Part of a small language model's weights.
Size: 8 heads of 64, MLP 2048 tanh GELU.
Architecture: LayerNorm before each block, biases, tied embeddings.
Training: a variant of Adam for these matrices, 646M tokens, 4931 steps.
Each number is 128 + 24 x the weight over its row's rms, rounded and kept within 0 to 255. Layers, rows and columns count from 0. Numbers have three digits each. The size before them is the row's rms in percent of the matrix's.

# layer 3 attention key, 512x512, rms 0.023, rows 64-127, columns 384-447
096:137125139140101138114132074110064136136130116146129099113119157137143165152122080127119138113151104073148131125122155174116105121135153151139143145140132142116135169113138094090118152117135121
118:095159109104098119120126111106131134119167133120130086138119117128128156112119150133128103110164129149163138105112169149141112126097162128110125148141156164104124132116121125098137135177166145
095:127106155099091153138164145143129100128115132145169131096105125143098102149116147145173136152119150104123107153135152121142095090144155132153149130122081113117126114102180134110105143116111131
080:139080115168139119100146116132107139114107120150138145106159136086116122113167092135126150104136116127087158101109145113130124127118135100140127079108132148148153127114064108112110126138132125
100:153100182162125128154141124130091136118122115174156161103123143091122125145130110128129147135120117142115144155129130155127103119187154138146134136089087123113116147114166131095145121125092118
078:132082128177134149135182109098102152133095132119153154104131127104134148113180118180098116124123118105077149120072149129104127107162135149138128080117155140151137118105119079089107135143112159
084:162092091151144141109122149098151151120092141133144133135118135104106104142197135146091127148144099150089149083146128115118108124132114115116108069091128136168146150122085169142135100134122124
114:069113095123123135086163117164146151158138136106132093130128116132153132130138124148163142080100142129113145083107104111117134122117116125110155085193134126178160160129122075154136102145118132
096:146109110094122154124144179123188100119096142106164140131134143130103098136142188180137126149166129124098118095112168107113120134142133114111117112122131157128112072119127151134120145167162167
113:155118124133132157157121141111142120133113152125136155128151145114141129115167106141096153172120145106110127098146130105103147140131109114124137099119128135146105133135106115129111115129122129
113:139134085147113105114117099105095119111121133131134099135154116128139172115133141151109139108163131149152126082106185123123127145113151124113103116129147172140123138118095112092107135159172168
104:137161177122112152183113146096090086101133141138106131097173130131156140114125134120083126124131140089168127157123169157087167113110137128141106156131139143098092114124140109081142190122143120
081:165093131152146153167125128100130136080135177113137118090147122098130101114161117165079151139134121137113143096109143116101123117116115127142114077113161157125131094089107104117144147147109138
092:106144103123123093054132105160124167159166136110100110135096108112147141129123125113159125103103113120154123145157107137151118118119097124107156124132111127173148174137126131163129088107139123
090:132121144162147141138125125120086143107135115136104154086149164111131154126154078144107119094106104087110160139128128146124138108142116135177141113128128106142136145145128082105137120103091089
087:173106164138096170186154134119113105092112153129116126101175146120155137101143141167134127155158136101113139116111175110100130129141149148167128132100124166105100108132112117079137182104103123
104:092128126133145123100122157148146144177151098121134138131080106144093119131099123091127126125095125166134124156126078118139144147145130103116121138134098086138139156137141150180112089138077098
093:109134133070116111135139160149152099149129129095135142155139101142143125119107167121129093109085159135161107138136071127164141132135121133116155148125111069137118104156150164153137138140137146
112:133139168154126138114142067120078137112135105168107137102135162123089154141108089119097126134119077157120127150113163147126120141144155127137126142110119137106144191128129130102122093141116116
099:156134202168123145154140123121123121099117111143118150115140149125117158117164098123096107144158110130114124160119151121117155118138127130146110141102145138070111109134106130096160166117095113
086:121167161110124103162095131152096117120159112124112123131129132154184132107073108116137108096124125106188125144117114130147161155125135132109128172150127100119130131159167091135150156135111104
104:143139185109126138165103167113155101091090144131134132130163152144128077131141174132144119163100137133114111166172102149106124109115111131151112152099148101136122089149125132153141139078122135
124:128134198123108151145169094156106102100141130124131130100151124142170127139135135153136128083130169101125138129099155116116170121133133125135143136115162150126091120176140071100135174125114112
084:087168116105155102090097135140124151140163110112116095156119117164143120150115135099143125115118145154164115143153131137133126119132106139101131145168143114156147165142142127193133098115129101
093:085150063090140130097102167142146154139173126120135098153117117141107116124117146112134133120107175139153094121144085103129125151110124120092126134181119101165123146137127141183091123130117102
098:118104153128111143179148153160146088127101113119123153099145133128095083126138123148128145167098127154123121144117096125114127109154120130170133113120108117131144118102142122127121138108077110
090:142105108152157134165140144111130136105099157098149131123154128110138117119172119176119128143131121116089152094112116097114132121113110137129136062127135146161134098094090106129122147125117131
089:159086143166147135135133133112130127132108146153170137100173158095137134134160136121116123150134105129088152118148159146105108114147112137161128103109130133136143115100118119090150151106127134
092:153097054152157117098114111106121135179146109121118114146146136118126144126161111147138145115161128121129147063125129087116111162117096135126119069152150168160142151119078124106093120141121138
086:124185109124127107097111098128091151146180109158090106137122133131176159143096114092111097083119144130175134146129136150141141128111133131118129183152116118116132154141148119100105128145126121
134:100124111113128103122133085098106124120144139118131113104167100140124132117125134166096147101123113117136135096097165143117122126103144142120138112161155145167141134107124102115137117145148142
081:151095103153119136104125133101137129144092142118157118129136147126116153126154117148137154143149104140103114085128183130130100129138133116108135070137116159150127150083108112122095098168160129
123:117129146121125145158138133122118074121091143121150140106195123155139103135122182146140116130105156087119137124108123108119150105125129146154132121124162116173129074120120099113147164096143142
106:128099080127120148136119168130167133128101150104152140135130119130113098121154145147128153147118125129085136079142089094121138160124102138112133057146108124159142115124109133167129110131116118
089:118167148105110114111111146145171102132136120096097115160124104177130109146084142116155108131128137147143106142130118117138153149118143115108123156115128137099130122192129137125115120168146135
117:106097119106105128121134146116169124122066135138174126140130135153099110137156185157159120178151153174114109090157185119108081158134143102116124105136137150158112107111104152162106118175175182
115:120146171115101144182141127117107094088117161128123117094178125133176130108113149175106110116119139106142131124110156149116142108120137148161136148113136142101113071112148118099129198143152138
092:119173149122133132115109102134099129137142105148094121123112115123134164129094090071118101094146116142190121164124116148142138138124147137119112203132114119101131155137138129100121129140118134
085:129069084132135147097168186144168146130114140110160145122095130122091105126168105132135135168112125144090113138117120099128108120138118108115120064123099148161133129118120138164143113140118145
122:133127162160131144131092163161119122144133121109125154125112130135147124115128122113116106138115139148120144144139057141134150119151110122139131124121104118104111148139119111120120149100102120
123:121100078093128098129094145145123086139082133113148121145179124133100118139139166160145145152113132153140098070145133109104111134102119106133119101139139106193097124114108134168087098127158170
126:164120091103135110127107148080147126128110136120132098149142132137124127140131153115111119155136134155126091125133152155128084120106129127116112126113121149124136083117091151141109109145201159
099:086120125083102126133141145143159119129093136134153107135125110129091102112093163146150154139114137172137095118143123126134127143139161104113105155131108123134125112114156146155117129138143170
122:085128072114093118077129090119146150134142122114131096128118128134119161128123123146166136108166134153139140093120165096133115156118136122097116123167137170173130193084112100103122108156125126
111:124118107099124142145108203099179124108097152094152141139134130118093079115142152147132140190089142152115115117148109131105126131115123113108124118139103116123141087100138151161123131117133158
104:125148117107137125112143168142165124137108140108154130171113101144141104145125176133166099138148162146113117095139082108155121135128112132098146123128152097157131081169119147174142123116129151
104:131095102149163092077115131124147157157108121127151131153101133126099134131167146127140129146146103159118117099148102154144105139133133088090108106125128135159129161152101169158111049150160135
117:125122183198141146152161107119104144126155113117090149101142137090135140104144088152086109098110085099124138119082081134143174125147125145121147124102127128092137118183111092095154138131094095
101:137099082122140128117126143135156126139112135119155129151131140131086120119166141122119146154111128179107110106161107103124109138141119110121127086122102130149131144084123143176090099122118124
092:103148097101114119093116139159161166191158096106130087175057088115137141119109144108146124118130147155123101131140093132159097151136126139091153129151098119144146180153139155172123082125169132
083:131179146089128113147138137139143128114150121114082133137143111155141114124085129093125133109132144121167127156144104120149152125113108141123117186123135095099132103154179144134148169098119090
089:120170144123129107087103121149155121151156109125099116174081092127116143149099133109129126106135158159183116138148129108170150141105106114067143171151125129094118154189157160154110128162131125
091:078169140115122112137139121148148151117158127092105133102091131145127147116117107099128113091102152123140138150125097123129174116117087117117133154155128099132156131156143096146131135103119099
089:145103206155099139161132103126093106096094134161115144085143134133119129149141093131100149144109078114121145135117162138112131109145142139169120143070137140118108117097133100093162152099095111
112:078131117137131112069106129171151146156110121139148149136114143136096140149150141142156096114129107171121125087136116107158127153152115089084121098130145138153111163140101134161093054154127148
109:118143155112123160173116115076100089106099135152128129116143133145136123116103143134091112162140126121166125134109173121111138138111156132151106159102147142101107096075140129082112181156154130
082:141075074139166133133116137087118154123126133106153105138144124121137157111147101150104127118142102121098156076113151113104114138133123145118148077124138154138144144122106118136101108158185129
118:131145129112129090067102125134120111126085103137116132159115122128086150156107137126143111137161114182142108142144118147160066126112142100122093136116134151134135162109127169109087060140145126
083:126096092154108143154157121114138122102098153156162134101137133127115127098168125157124149153133144124096137060084144100075120163152145132113128065137145171125119145099078104102133134163132135
080:142101106143148135087138097124130169146123126114132107156098137104109156133134128121127117148164112143091131082106126137127123132141128097114159110102131187126110127132103138129118109171145145
122:106105069097103143147102190135169131127117123111145104161128164164122114104138126123143156173131138181126120086151134116107106151119103090115107103160109116128119133105112145133100104127123128
095:133068099110127156160164158115156136136125149121151136142099132144134117101145129130130156148118139074071134099123157079114124145129143127119135117126100128133135103095129137133127157132145099
084:180110091146133153116135100111100134100103142135155129128161127097099140104180126156119151139155116126103131088109173116106103109139124158139122105111147152143132137111071111102109137164147136
115:147089125152137110108136115158096134142103123141137160136142121110105110153150141134162128125134101126109138127149121123139105103155129127148148117090126119165136150154119140124137068095111113
# layer 3 attention query, 512x512, rms 0.0214, rows 65-127, columns 384-447
152:092147129120124116148156134116127095132115156138140111142150131130139135109158141142189150137134143123136156078080167117120125099106174131135144130174154153109121129142119113151093158132137167
094:137082121134119105097123100148136162139145141140145185105123110155091123124113106129121125147094129101109111150122117113161104129111127113150141113126099111125109162128103106105115107120182130
109:091094109137152178100123102165118181119137132134113163122119134088131121101100107135123124116113117139082126147160143148142128142141144096160108131097142116118134121126115123129110124121105086
095:129088126189133131125111121115077154134121129160146200102133120115096129128101082122124128155122117161123129177131060141129090138158141128127092134089091090137123104102136162082179114132124098
103:094085092121133186117121133146127195127120112105121125133120133111116145093106097134076116162094125114116106158131154151122131139159124132135103138115160088141113128106137115133116129135138121
147:105145130144149167107112117125132159102142101114115131134090110148122125127137159142084083111131111148115137139176129145137119146112107109124073137085114124142127156141125165124139105142099073
102:097071165106116155128099169181136132098117119087126065141157140141159095129146122128100140136085154122106125077123165106108156096138102132145111111165142133146104129102146084164099134141131172
095:126177140095150116107131113148155121120153096073110118139118126173140147110130157169108108136136144089149102089163190093133150155090107127123100169125150135121132142159090100136086115137170115
128:136146116087140131086128120121153152149151118132107109134070121113107136104134099116112105128119109125135112124173125138133140152130102132094127140102118134108150152141109142126123094156085108
102:098138088105131117112151113136110116134134155133140093132155139112147163095135131149174167128113129125128113076116181119152157135119180124123116138178168148106134134156115124163080151131133152
122:127138101110114123115147138091104087164112147155115110131132119087139126123129098125167148129154125139156137101101138156118153107154145124115148134136108142111154099128142144115142153124120135
108:086125138111146171119128132138131150118154122124112112141086109095134117108114132147124114125125119163148132116145152150133142129154130109098122164131133132107120130138155155141112136149077099
100:134095166145102152180131149147138158090093151095143116095143130148176116127173157130088105127108117105105125142143131109085126112107097112139102080118121129172112102098148106161116124121136135
090:141091076137130185126103155112111155135107123140109141133102130098088103157113066108095117135121084136112139170127100185134144092175105124127118086084102084138133067097167143113179127132105110
083:127108104089131170102154112106111114165147141148103119134108128094103155095112104138164137170156128120160145119098167141131149139179154184140139169128117142110134128149108137116143137098106081
097:179157172162140137186087149104125108111119102106148146109160087163125122143121151131082106130121133134149117135149101102105120138103116123132112109120128109157117137114098084141113107135135127
096:154132154124118098142116139139153116091125121056169151120164119186161159128174142128078093091070164100145103131127098097125126120093097145146139129142142105164123132134096104131107135118169148
086:112127098163116146142159082104086116137145157169116157138149145140103095142119106122160119163143081149103139154087103134122121145144165115136135107108119095125129124140125141100154132118107118
093:102181107117161137122148108113083109152125124163102138128108135096096156104116112134154128119169122145169119134094134146138118111181139141116136158121138099125134120143129148079182155127104095
174:150118130103116109144136148118113090150104133142137114132171154115140124132129095118152162140125140107146133108087125121118142111144133144128157113167143120124143119120120088145123162122140172
098:154157146143137106084109130103143135135140128136120124136084133129145135132121142096098093090145106139142135159184086159138135123120094113104112163075119127158168123129127143085170088125136101
114:122128082081114114095139118152107119155128144119120081113154144095156118095122083115128162143108155115144086109102135138128177107174123133141134126141154101126122132151122092145120150100134131
086:149120204161135105176107139110136131124124121108149107123158110167157118160130147126111120125147126130134134134139108107094110088106146117119124096149125121165152124085136094160119116123123141
085:150123138118137108125086165116174137101138112102152090129153111173116111132143140128104132138129145111112100143173119082124123126088119138103125101157124150131125161106117126177066123141151127
127:137146108132132153136104107151135164117134116102107112115105122108107109128085100106103103134116133145175122168120090129122133120129076104129119144105097103139140153119106097094126107121116111
154:109124123105133153117104139138160157092129120093113106162085119133123126126118131125108100118114125131126126137173150129151140133122090121105138123109117140127107136121135146144106131149119101
117:105120105128133142105124130134125171148137126151134139145104124103113121103080119117097112145142096157127139156137120183127104126161132119133080169090095094132153101118162166104183118125106075
114:117120093077176146079129115132132163139142099115099083162124140094108138114123109151153153126123125136116125106156174120125126143125122135127127115135171146101124160110129133137105134142101119
173:125115109123106109137151127118106095137117146166137134129154146113123118151153115126155144123139147133110142127079143135120132095132162146139166096151134135107123119109120124127126158119129165
111:079100094111103136131128140147149109107116157110124101127150121145149089116163131144160142127097133128125134082128173135131150104096131143140125117184160148109146113130133145195082165148118169
120:095096115132139144097103124133136176125156124111130125127112117140111149107130123147142112138121094123102119106185167135147111177122133103117094138138122133113110162137133147135082077163108077
108:129128066086127136097094121136168163150119146107136120141174151127153136126093102089083151123100153114124112161155151115175157101112119120144124148115156111155154118122129116101133121110156130
129:125140130107128145106096131138177147096133094092112105138085120125121122114107160134098111121116111152117112134190139120155151141094081129116129119108135142123126149140133129144108106143114104
110:131191154134128088129150131150117067145134144120109102101171143153173133125155153118166138112122160114147125124104147104089152119110141134160179126135163151138140136179094076119109145116142165
096:126131154130133094105107121126138131124164120125115129127132142192144164116140149137134110129108142105121118074200157108127100184077126096146129152142156151104132178164100141148093088135153096
130:108128093094100144109152132138131118163115159141132081125143143107151132100126105135135151130111150125159129085084180154145159095151146145139166145151139123100134105142130106151103162125151154
159:124137124135132127158153134112090080139106152154145146122162142111135136136152113115166146133147144137127141130081115134104120115144167140134145124141139119122136110122127117116134165118123167
157:119113147134136150110109147156135149100149097087121128104112099137113111114134139147108095146120122148115110157163132121143118156100098113131096122106129128137120151138134130136115115143100094
091:158142171142091144140116140152121163139140100132112094101089131073144136128064158104056113100135140165126146178117064154141118132163120111119154139098114115149136140107108106097161113117127110
095:155139125141126092142123090123153152112165128099128132132136142156173136127135127133134107082130113106113099102182127104132109115068126105119125143111125152133156150124099139143097099126117130
100:141159149130139093133139130096139112131166135131114128155107111137125141151165185145162117083136123131098134145134177144171116119085139135112140152126116175091111147168112157121110146151122102
092:127127152153110103158136113140170155100133128117134139100173161169133132114142145114115136110081127109137093090170128077117116141085138115134114150163128134119119142156103091135080109112169151
094:092128155127128125128138107131143110123143122106126073134141103166127136091143108149173162160098143102132120089151158113111117139104149119143124132175164152095102167090131086171053127122172128
107:136143161123141132124109133099166135090180110081109110153077125153114131111113147145133088102109120127143125122161118103147104140079092114087122165118091146103155153135113119125079088161125109
090:171147156126139123124091174145134104100119116082151094145159124159179165124148150113097109110128164102138111113163151109109138150104097125153121130121173109172136108134132085153131141105161138
116:133135156185171128151117123125117153103139112103123160118128130177145135144165177160118123101127094143090120136180099130120102144096137092129078138097128130148133156149105162135115092136118095
092:105122088143158175113138139112088125151079144122116115142127147081105115134143085128138164164106109155139103113084147163121171115189110155135120126100145110138132087133120105132141165134129144
155:139142153153148128130103092135155155112171091108124150117097107148112123124132148133083085107122114145126126134177105124126112157099111098122104122096098133129132152127126144115118090131111089
087:145129181143100119151120158155151123098123120098158133124161126155141138134162180120114135124102150116091118127140130088112096136110120134153156099157129163136111166125112137161113107113167152
150:152156147109120101145163137109121086155121149146116100142149129124135125153121134097149155107160143122149142123093137125128146088149123151114193125135127143129133122141140129122136171117139148
115:150193171131132092153164111132114078142131129136117103096167130122165142140152184142137141096136165118172141105085133077096130130112137151133168118172150134125136137165112108136105147116120139
106:140111149128097132142123156132146088144087131107126080112134139092135137134128121119103154109125156112135132139081130130116185072149075127128184103157144139150131113095145086147107159105137173
081:115124121137086141153145100136074146161129155158109137111114112092119124147083079112131143139121088157149129157092090151142128126141143125137114137075110087146135096112151153106197140122097099
102:129177126153150131138092119135118078105123113109116107139143138158152133126145139162104109114149081128149089107173121082127119126123097124146110120106176106161133104125129107147118088117155108
116:109163109103141140110176097090122115154129149168138138138115127104123123131104102125204153135142129121170144075116136131163138132136157125109161169138136135092145137119131129111097146128129127
113:087099112105145172098103147153129174108164097106117123155114116125120143133141121130107099136102105133079129104161173150140142139135118126104117124124134145104114159148144145138093130184125104
114:121168137177144099188160099122084094108124120141143161122155126158139149150140156157140107123156127140131150144093087110122086135082166100136113118124128115147130127134132106109116102105128107
117:121114088082129178055120138133158148113135129135125094151098123132106139079120088132146135174104156125127114073157175120147146159134123131110115133158162145097128177126112120138112111162122103
086:079139116121140195122145128158103175119135111108094118135108133136119137118123183134132129134120122143107115114127173159118114157140131134146126159126134150111099140154120163141115137148089093
107:130154154109135134122133117136123159135195101110119089126107124148130135115126141138115119106129107115141138096149117107114099168110102098089124143151096157106127169152123108106102077150100100
125:116095144090142161096114155153154165139164109112109091143110113126108150098130124106098133172083129083132104106159150115139150172128105129138104154134142120112123141125126135136099126153133101
102:099093080110151176070125107130126157111149142123123137160093132105091154095132103120162134138134123132115135117181167140153142138145132137134108148115157155097131141134117165124132133164116091
140:132093113164133137122116122138107163111126127117136183128127121148127120147134139111095104132117096121102121180174092137132120132138125117146092130062131101166144112130135143104175093113128083
# layer 3 attention value, 512x512, rms 0.022, rows 64-107, columns 384-447
103:124141144103117128156157119126129144119116151126184136133108129134197109097136127152121086123127199142137118090127125139129115163136146125137102124120117091174135116096134131113128159130133134
104:106128119128100154146146157103180149096099137163148157121038093124121133113145131130102149149093135099124136171134127127139087127158135133133115119079101148138164122119156150118092069138116158
104:087123158114115096088152108130145147071097128134109120146126155140097130110125114121140181127111115122124135106141085154137132093129125145138159143131108129140136157096123138192100108093127154
106:128131145127090142156184110141078122140149150112089091112112129117129117100145137175124079105135151106121129126125149136129133133132128122126104128106149115121098110129117116102133125169159126
097:139133154150121124169122144144087122173178123146105084075161168125119157142124121119087128149140114126109170146125122128097111111137123126117095104107127135126123148109137128087122142162132091
113:086124083178128111127106139113140138183136111130089147104099135123107132077133161149123162125181137110128115164095145139106111168156141105118146123111115206070088125149099146139135091158103134
104:113127129114177126123122113115144117170107103104123114129118102120165132146100070144133160166129088129127097120136119138117117169118128109141131129183110125129107120141121130165164130151133130
107:109123110102131127146132129131112121143152118146095105159103166093170153141122117131139108147175145137137119066136115130155163148129136136112102122137149150136070139134132134136152135142109117
116:091132125131151117104131139096138129122103155111123125161107135152154124106137068132142152123186147138139065143128089173086129153154141118175121116152176147157093121145145147134118176119112104
112:156131110134168111086122101136114100124100131118095130121195151123131164156129134114145132103138140120130144105129137106125137102157131112109159139185159097112142131146098123122101117148150135
105:150138137132111129110177118122099125164150148130094144095086082113077138072088088136086110142145115122150142187123170143154059162137128131144108120057131188133094098169096162097108134140116123
130:139127126141169140150089159147152144118130083138125120147091108132098118191148112111116127151129101132130113155154143119114139099102120147122122116112129138120141107153148118102086184110130084
121:112125137112133138141114155148103148113116114155119121098159147137078135149138152123089093139131126144115192116137101098123096144127128093106133120106134176147127151127127135134136132146137152
096:139119158126118087069092105164128144121165127114105154081158149143040129144124131134134174112123128113114144158077149092079096096137127117137150117117110164122148154086095117156108102139085151
106:082127124130155097114126131126151145090121132149136134117182160100109111196141108057145142135159126136141104094097114133133134096160134148096144143201116110126133137150111141142137123119125150
107:189129128140102139120145124129089119096120171105091090164172164120131121137119125118138121075144131156104169102113148134134185092124132154106169139098172069122121064143068125115145130129129135
091:145124157126119151174148153126156111123155140130124137146153124092142098158139085124102151124163074118124120117160075130148070106121128146124110126123084172059135100115129157162134165134125126
106:125143115128162133079106076106166130111108138150090151142120166163081150113111100128131166106162123111146118119122136121094125064123119142150129136147106124132153096146090132134103121117131114
103:096150130140095117080185122120120109151142106112128131139117119159183135114135134159145095115128149128133084131117108102160120174132138150149115126124146098164142118155130143116157128108106123
107:145120151155161105132155149129148128160150104139112116095168125112145150138126090113149140122142093128122142122121098111087137157175145102070111129181142114150123152148130155119134108157126133
107:151120139102179122166099140120161135152132132120118119144115117137126130218137079096132135169115094141125118147148126126132108081111132144121109113129141086089180111109135132104121153156140134
105:138124128096174149123156124106129116150090155145106128175116122109170143153123095093138108136137115130136127149127162134136123115156120139115130127196145108116103083175139117098114136149155103
112:137125142091082141111192123121163118118132132139156144156112113119137145104144149126118094093141129122135083118113120160144122149156125143148127130089112124121108102130127159122170084132127157
108:119130129129139122114137136119106154163138134122075127081097122106062134104114122172126160128101124094127117199126138117122095132127131089089133118127111146104148191122136125111093119149152137
104:136125127148058144087159127115113137084136165134117140137096106110072102119133153152152090125112157111115095140139131133173128136146128136137151110067090147117136095147091162121128101140126178
102:140127142112138121135141170106137132130154120154090132127134118117087109110127067131094142130123064114133124147122123129129069115136133117112128133105081156089112159166129128125105120143155186
101:128115158117176142164101112138067139119144125117074128121175132111144139176117145120129120167152121124127131087111145147122161104086113122119081135116146141107108093139114139123114147154171117
102:143127152126155129072175093109100108128105132106086132099081129126066099121103069131107121132109096123128135203124134159183105118106131149137125129095093128130169111171092130120117123106121120
104:121123141137149102084131111115081116158104127134083144146086115129069135093123130136164152123137136172128153113135163130080173120138125090108164134117127170133146149137132094136119127118167164
114:113126134139092148065149143092082127140112150099117138178067123117061131043135154138140093081180118149139121152123096167145124126110135133141158128105122140131082099168111173124158121103139103
109:137129105095160113129119112132131122180120101127133108132157152124171114195141085137129152134096163144113111163143142111123116083145129121109144132153195067159184132094125101096112153121111084
113:120122124149102107105103107113143148093099118116123162165120149150102123104125144136146126108128117123133086126114149129120152134096133128120146111131140141085103089159086128183140113127147115
109:123129150123103125112180117111083133098130168124120118152160116100174097090138129138115054112170130119142111089136104154155140161143119126155093125133141139111120067140124157139119138152151161
115:146120140121198130120112157147151100123120123140135102143164099151122161224115111117139145173132126143126156155152111096140119143112115100129140135178200082130140141170113112094104159126124134
103:126138145144177115097120138086107114115136128108124151172134126117076135139112130135158147122111080138136141147143134108147133108131130148129165153166145123095171130135088168124081157151122147
102:143133090175169138158109148117084130124148108113089118132109138115132117180103123137114081146138140111111087181102143127165121122115124106139096139092165122133099090149134126152144140116147131
104:127144131143139119106121130111137135106103117126113121170100164131133133116140155137146107120125092139136155101149138107114227118122139149099128140157121121143146126143146119128145131136101106
113:153135155148079147087163117116120120087153159132115129134086133111103139111134146107142124093144164119128156129108108174136115114133141157139160125087122127137116113163118140106147089122138111
107:108111130109135117132120106100137133160166115121132127121079122121119085100149097172115127161130118098147065150142124136133111100130116138144103140091114152113137120110131141157130139111152127
109:119126132167090116117133130155163127129119165136113148118188151123185138108140118159125155100125159131125131118106132121101108164112134104149126128136169112089130122149134111156162079141129136
106:096134145130112121098149134101148144110159114166157131157095123129110099108135129165129137124149098116139095111140132136146084122177117121096150134091087166126141147169135154115108151138109135
103:119121140098153112103106111142151125138099110130091126111168140137126133142123088126133166133143125148134100107144104127129148071114111113127116129139143135143129183105124101136129147131121119
106:138136121069134125163161108107087165164154136128176153087145093129160104121133115136132107152097125106145150153133169127094135194149131137123124126136113108137132110107145146131117121105118142
107:128127123171114125139110162151117134181136104125134104079110126127083148112133170117128125142126082131131184169107134186106110151111123114107115126103108132118125126155124143094149141145135097
# layer 3 attention output (transposed), 512x512, rms 0.0178, rows 64-106, columns 384-447
102:141154132121164147077125131110146065109154126126141098135118165122105088113112139146155147086104095123113162142123147127095117121167065108108112148115160143151110163148121132058145143152123108
112:124157104127151092099127073133081151129131134126100119143172166093133124125125124122148163089127116077140129123118156131114145127136146138105101093151111109163125129142122132107135127073089134
108:130113115138181112133115147117055154143122159148160149140150142114090157148148134101117083125113144124120087164109125179105109129108136153177122134096121124096132119128147109143092118140174096
104:116185141109128160092139152108147126106145123140119115132123114103171088090140095157096137106113104139109179106148143115091150108161124111077121124181142118180147171135108119065168133097099132
100:133098160123119173085085111121158154111142125128161149139131078138158157094133132138121129107113133145108143163188148108166142127121156118109111149123132114105105110134121133139127126098143173
129:125121137143131124137139179112120157156096122142124088147127128140119126135122111164106150110146116167131155170130117158169130119125180154137159149137154090166128131136133117134120148151138120
109:122082139137110119128118189109123077136068101103144147100098141132083136115155131158132150127137131138124122151128097129152108147109141150096101156104156146184088142115141128178117148136144141
114:143092145137144158107071134085128108140131127111132163088155093159100118142142143106149114123104126169121105162165164105125141146120128103116166149122152135130122129126121136154089179134156129
130:122111167144127147122139114141126146110149128130140131120135095121108113136137142143150133161123149067120166117132169155161097098127165086108150125084128129161090163118132128083113093138150132
123:127142170086100121175141197130131090137123101150099152164063127137111108121183144113117114147132134147140113103156063118115079125119163166122120122094127153108156106132141129188144146143136115
115:127142154112114133097116155107136187122107122129135060137146121103155138128088116169092133126088117111144162121149136137116145083152133138085150124209156104157140182100140120095138104104104134
125:145088131170053141139151078176157129141118153139098148084153116136150129125121119097103149159163144106152124090105136119150156152116144112124141121148098139132145121115153135146085048100120189
115:131099120139137124103094087143154158127147164151137141135130105145160162104108128094134154100151142124139094121130138130144168116134136127136134109125132107061118117139141124134111126106123145
107:135140131101145131157140167157122141132120157151140051165117133086127148132094103122130119099130140178118144191164105162094115140131172147165137130156121116091156124142121072119151096176140084
110:144071170126106133188139174133122119148119113127121147150046121162132129133171161092125111154129156150161099105157067117168082124107163135129125140094106149090147128134118143183115163161164118
111:112133136101180117152156149088133143110150133136156135147102092155161140141120093143111096143105115108110125133077112125106111113153124118148125096133099162115164140150128115077142132112125103
099:122096123112083111100117138145122116167128128120109115120158167160155109069167146101068125156114154111142101077141160091138155148129098118108146125137112126157063128154170123131114165102110137
120:122144153130107125207120181155113173142123128131104114140136105106128146156096114145090133149069153147162124150069134091175067132144171132118143116157088125117124146119119128162125157140142138
104:113176108115166116099131150109084148140146125113116147140130141113101109151121080130179149125087091120146144148089162156099123132155152120170164140160132130098130148126068163072164137143085087
119:114128133130120104109111141108122131142153089132140151166073132167113151133193164132181120129122136121143099145199110126172122092122219138106135138124152149104130088122112169170142153119115099
114:126088108122068143155142112161130131134099110117087133145124131128150140103160147128098155118120134108143108073108108075115125162127135138084085124104070150171123130125116129169139120055087173
113:150132151137041117170082139119139051130114086110078134102095134155120106127171162130114104169132145124160114058132111070115092129110137184084120124100133169162129133102147150181108137109136174
109:115170080132155118118092104118081100133163117129134092138155150133121079147121112161156131120107135102133144145096175144131126108166148144160196130178149126121124122119109151059147166129103101
117:108181156117076135100124154164141126130072134149129104140136144104138133091168118129083118116132103123145178116197115131125156105128143146105078141157156103170129117118149121147154132105133176
113:108209160106144128123131122103104168109109124152121076174140109120158096132120104150097140129131085124169156112115150148095145136157158133129128100179149117171171150127110115072170144095098110
107:115142154127074117121061117118140130160121100108108109125103120140145125107168168127105128151114139161166142102160156096163131127097137148063117124152142118160112104116157141172145171094101170
105:138078156135087175144102133128187105143096118106130148091127122152162117139142159112098137142112115160107103121147126110118129163121126125095158159147155154121118166122145154170103130135128152
105:152119123136125074176114105110116157135120137115156135122146165109127165124118108151142136157087158126149147112078102142094105114049139164140121136180146136139139129106170103121126085114120161
110:117113161163126107181136136107104138115127148128167113101148114102153175161099120143124136130159150088116096150079102181156079134086172149102126109108147109130128123113184136137132139164131160
120:127158073147168068164140113076089171128154152122162135122192136142145120140100104154161115150116143092134120136100187155137134108132137116167166124140125147108117139136114133082116145152145131
118:126140160110134166145131121131160128121123102120120200115084107124096150112149107123178150147128073146139139103133100121102136140102134161130048137089105140134135105116096104148142077133099128
120:125126119117148129168161196103085158125107131131131079131135147137116122161095104160093117130118130160119132188072131145131111132142165127172205145170118150145150169120131112103117122171145071
114:117151114098118139149090159101135105120152118120102094127119126141147097124141130124146133148088135118149125113130197118074111119142128130103199094150137173137121178117114129079139144116092101
121:146128155142062181139132115147171146120109119133104161136063132136138140109148141097133113145149148120137094071126091092150148131096114153104097124076103179120132094105123141186136083107131152
113:125156113125121082213162151113104164154126147144132133132113157120148154152093120152137115136092146109146089115062090168133101118117169179164149090111089148128126102116131124151142133138131108
111:127099127141090130121157108119184136100074141122121102106115133147138097111132133136091181141143100119124160099112111140100142146110104100107138131138123154184155177136122114105120105156094140
109:117109098154146088170132108106112162141148137131140173095152108122121143161074120133103112158112156057139087134038129150179082102113143113154144091113077105087100132112155167131104134135132117
115:142182126105158101135166123112106148122180146130125101156145141111181114119120114145116113102082167103125149128112131108123114092153101104122132113153133126104140134141126144051164159123166128
115:127094136124105145101142150159126106140150150109135131090163126114123098102153083132104156132117120148114147103140152151112134147118139128102219144169158122176095160134124087089087106142122122
111:109163137090166113132155159141101099112135111134118080160078163119102130111126144138170150086142115136125171176106100130111103124138141136111130119107122134150113117150133104105182163152132096
107:119151111159122121112095114130078123177108139145107126102157101150085116143125100124108122162113123147194101132112159165137152119143151147164189134160140099141123116111121142128098118103140112
101:105109146108120171129102141175123121138113131121151176100152105134109167105170130100132139152135143141112114183176115125141111150070170141129125164113131118105090091113149097198126111128152120
115:149178133132143124102134123155147064109145136114129080137070147088137174164137147144159109112142135147134125137159148119142127115145132123083085122141164116143154138100101127118134152159092113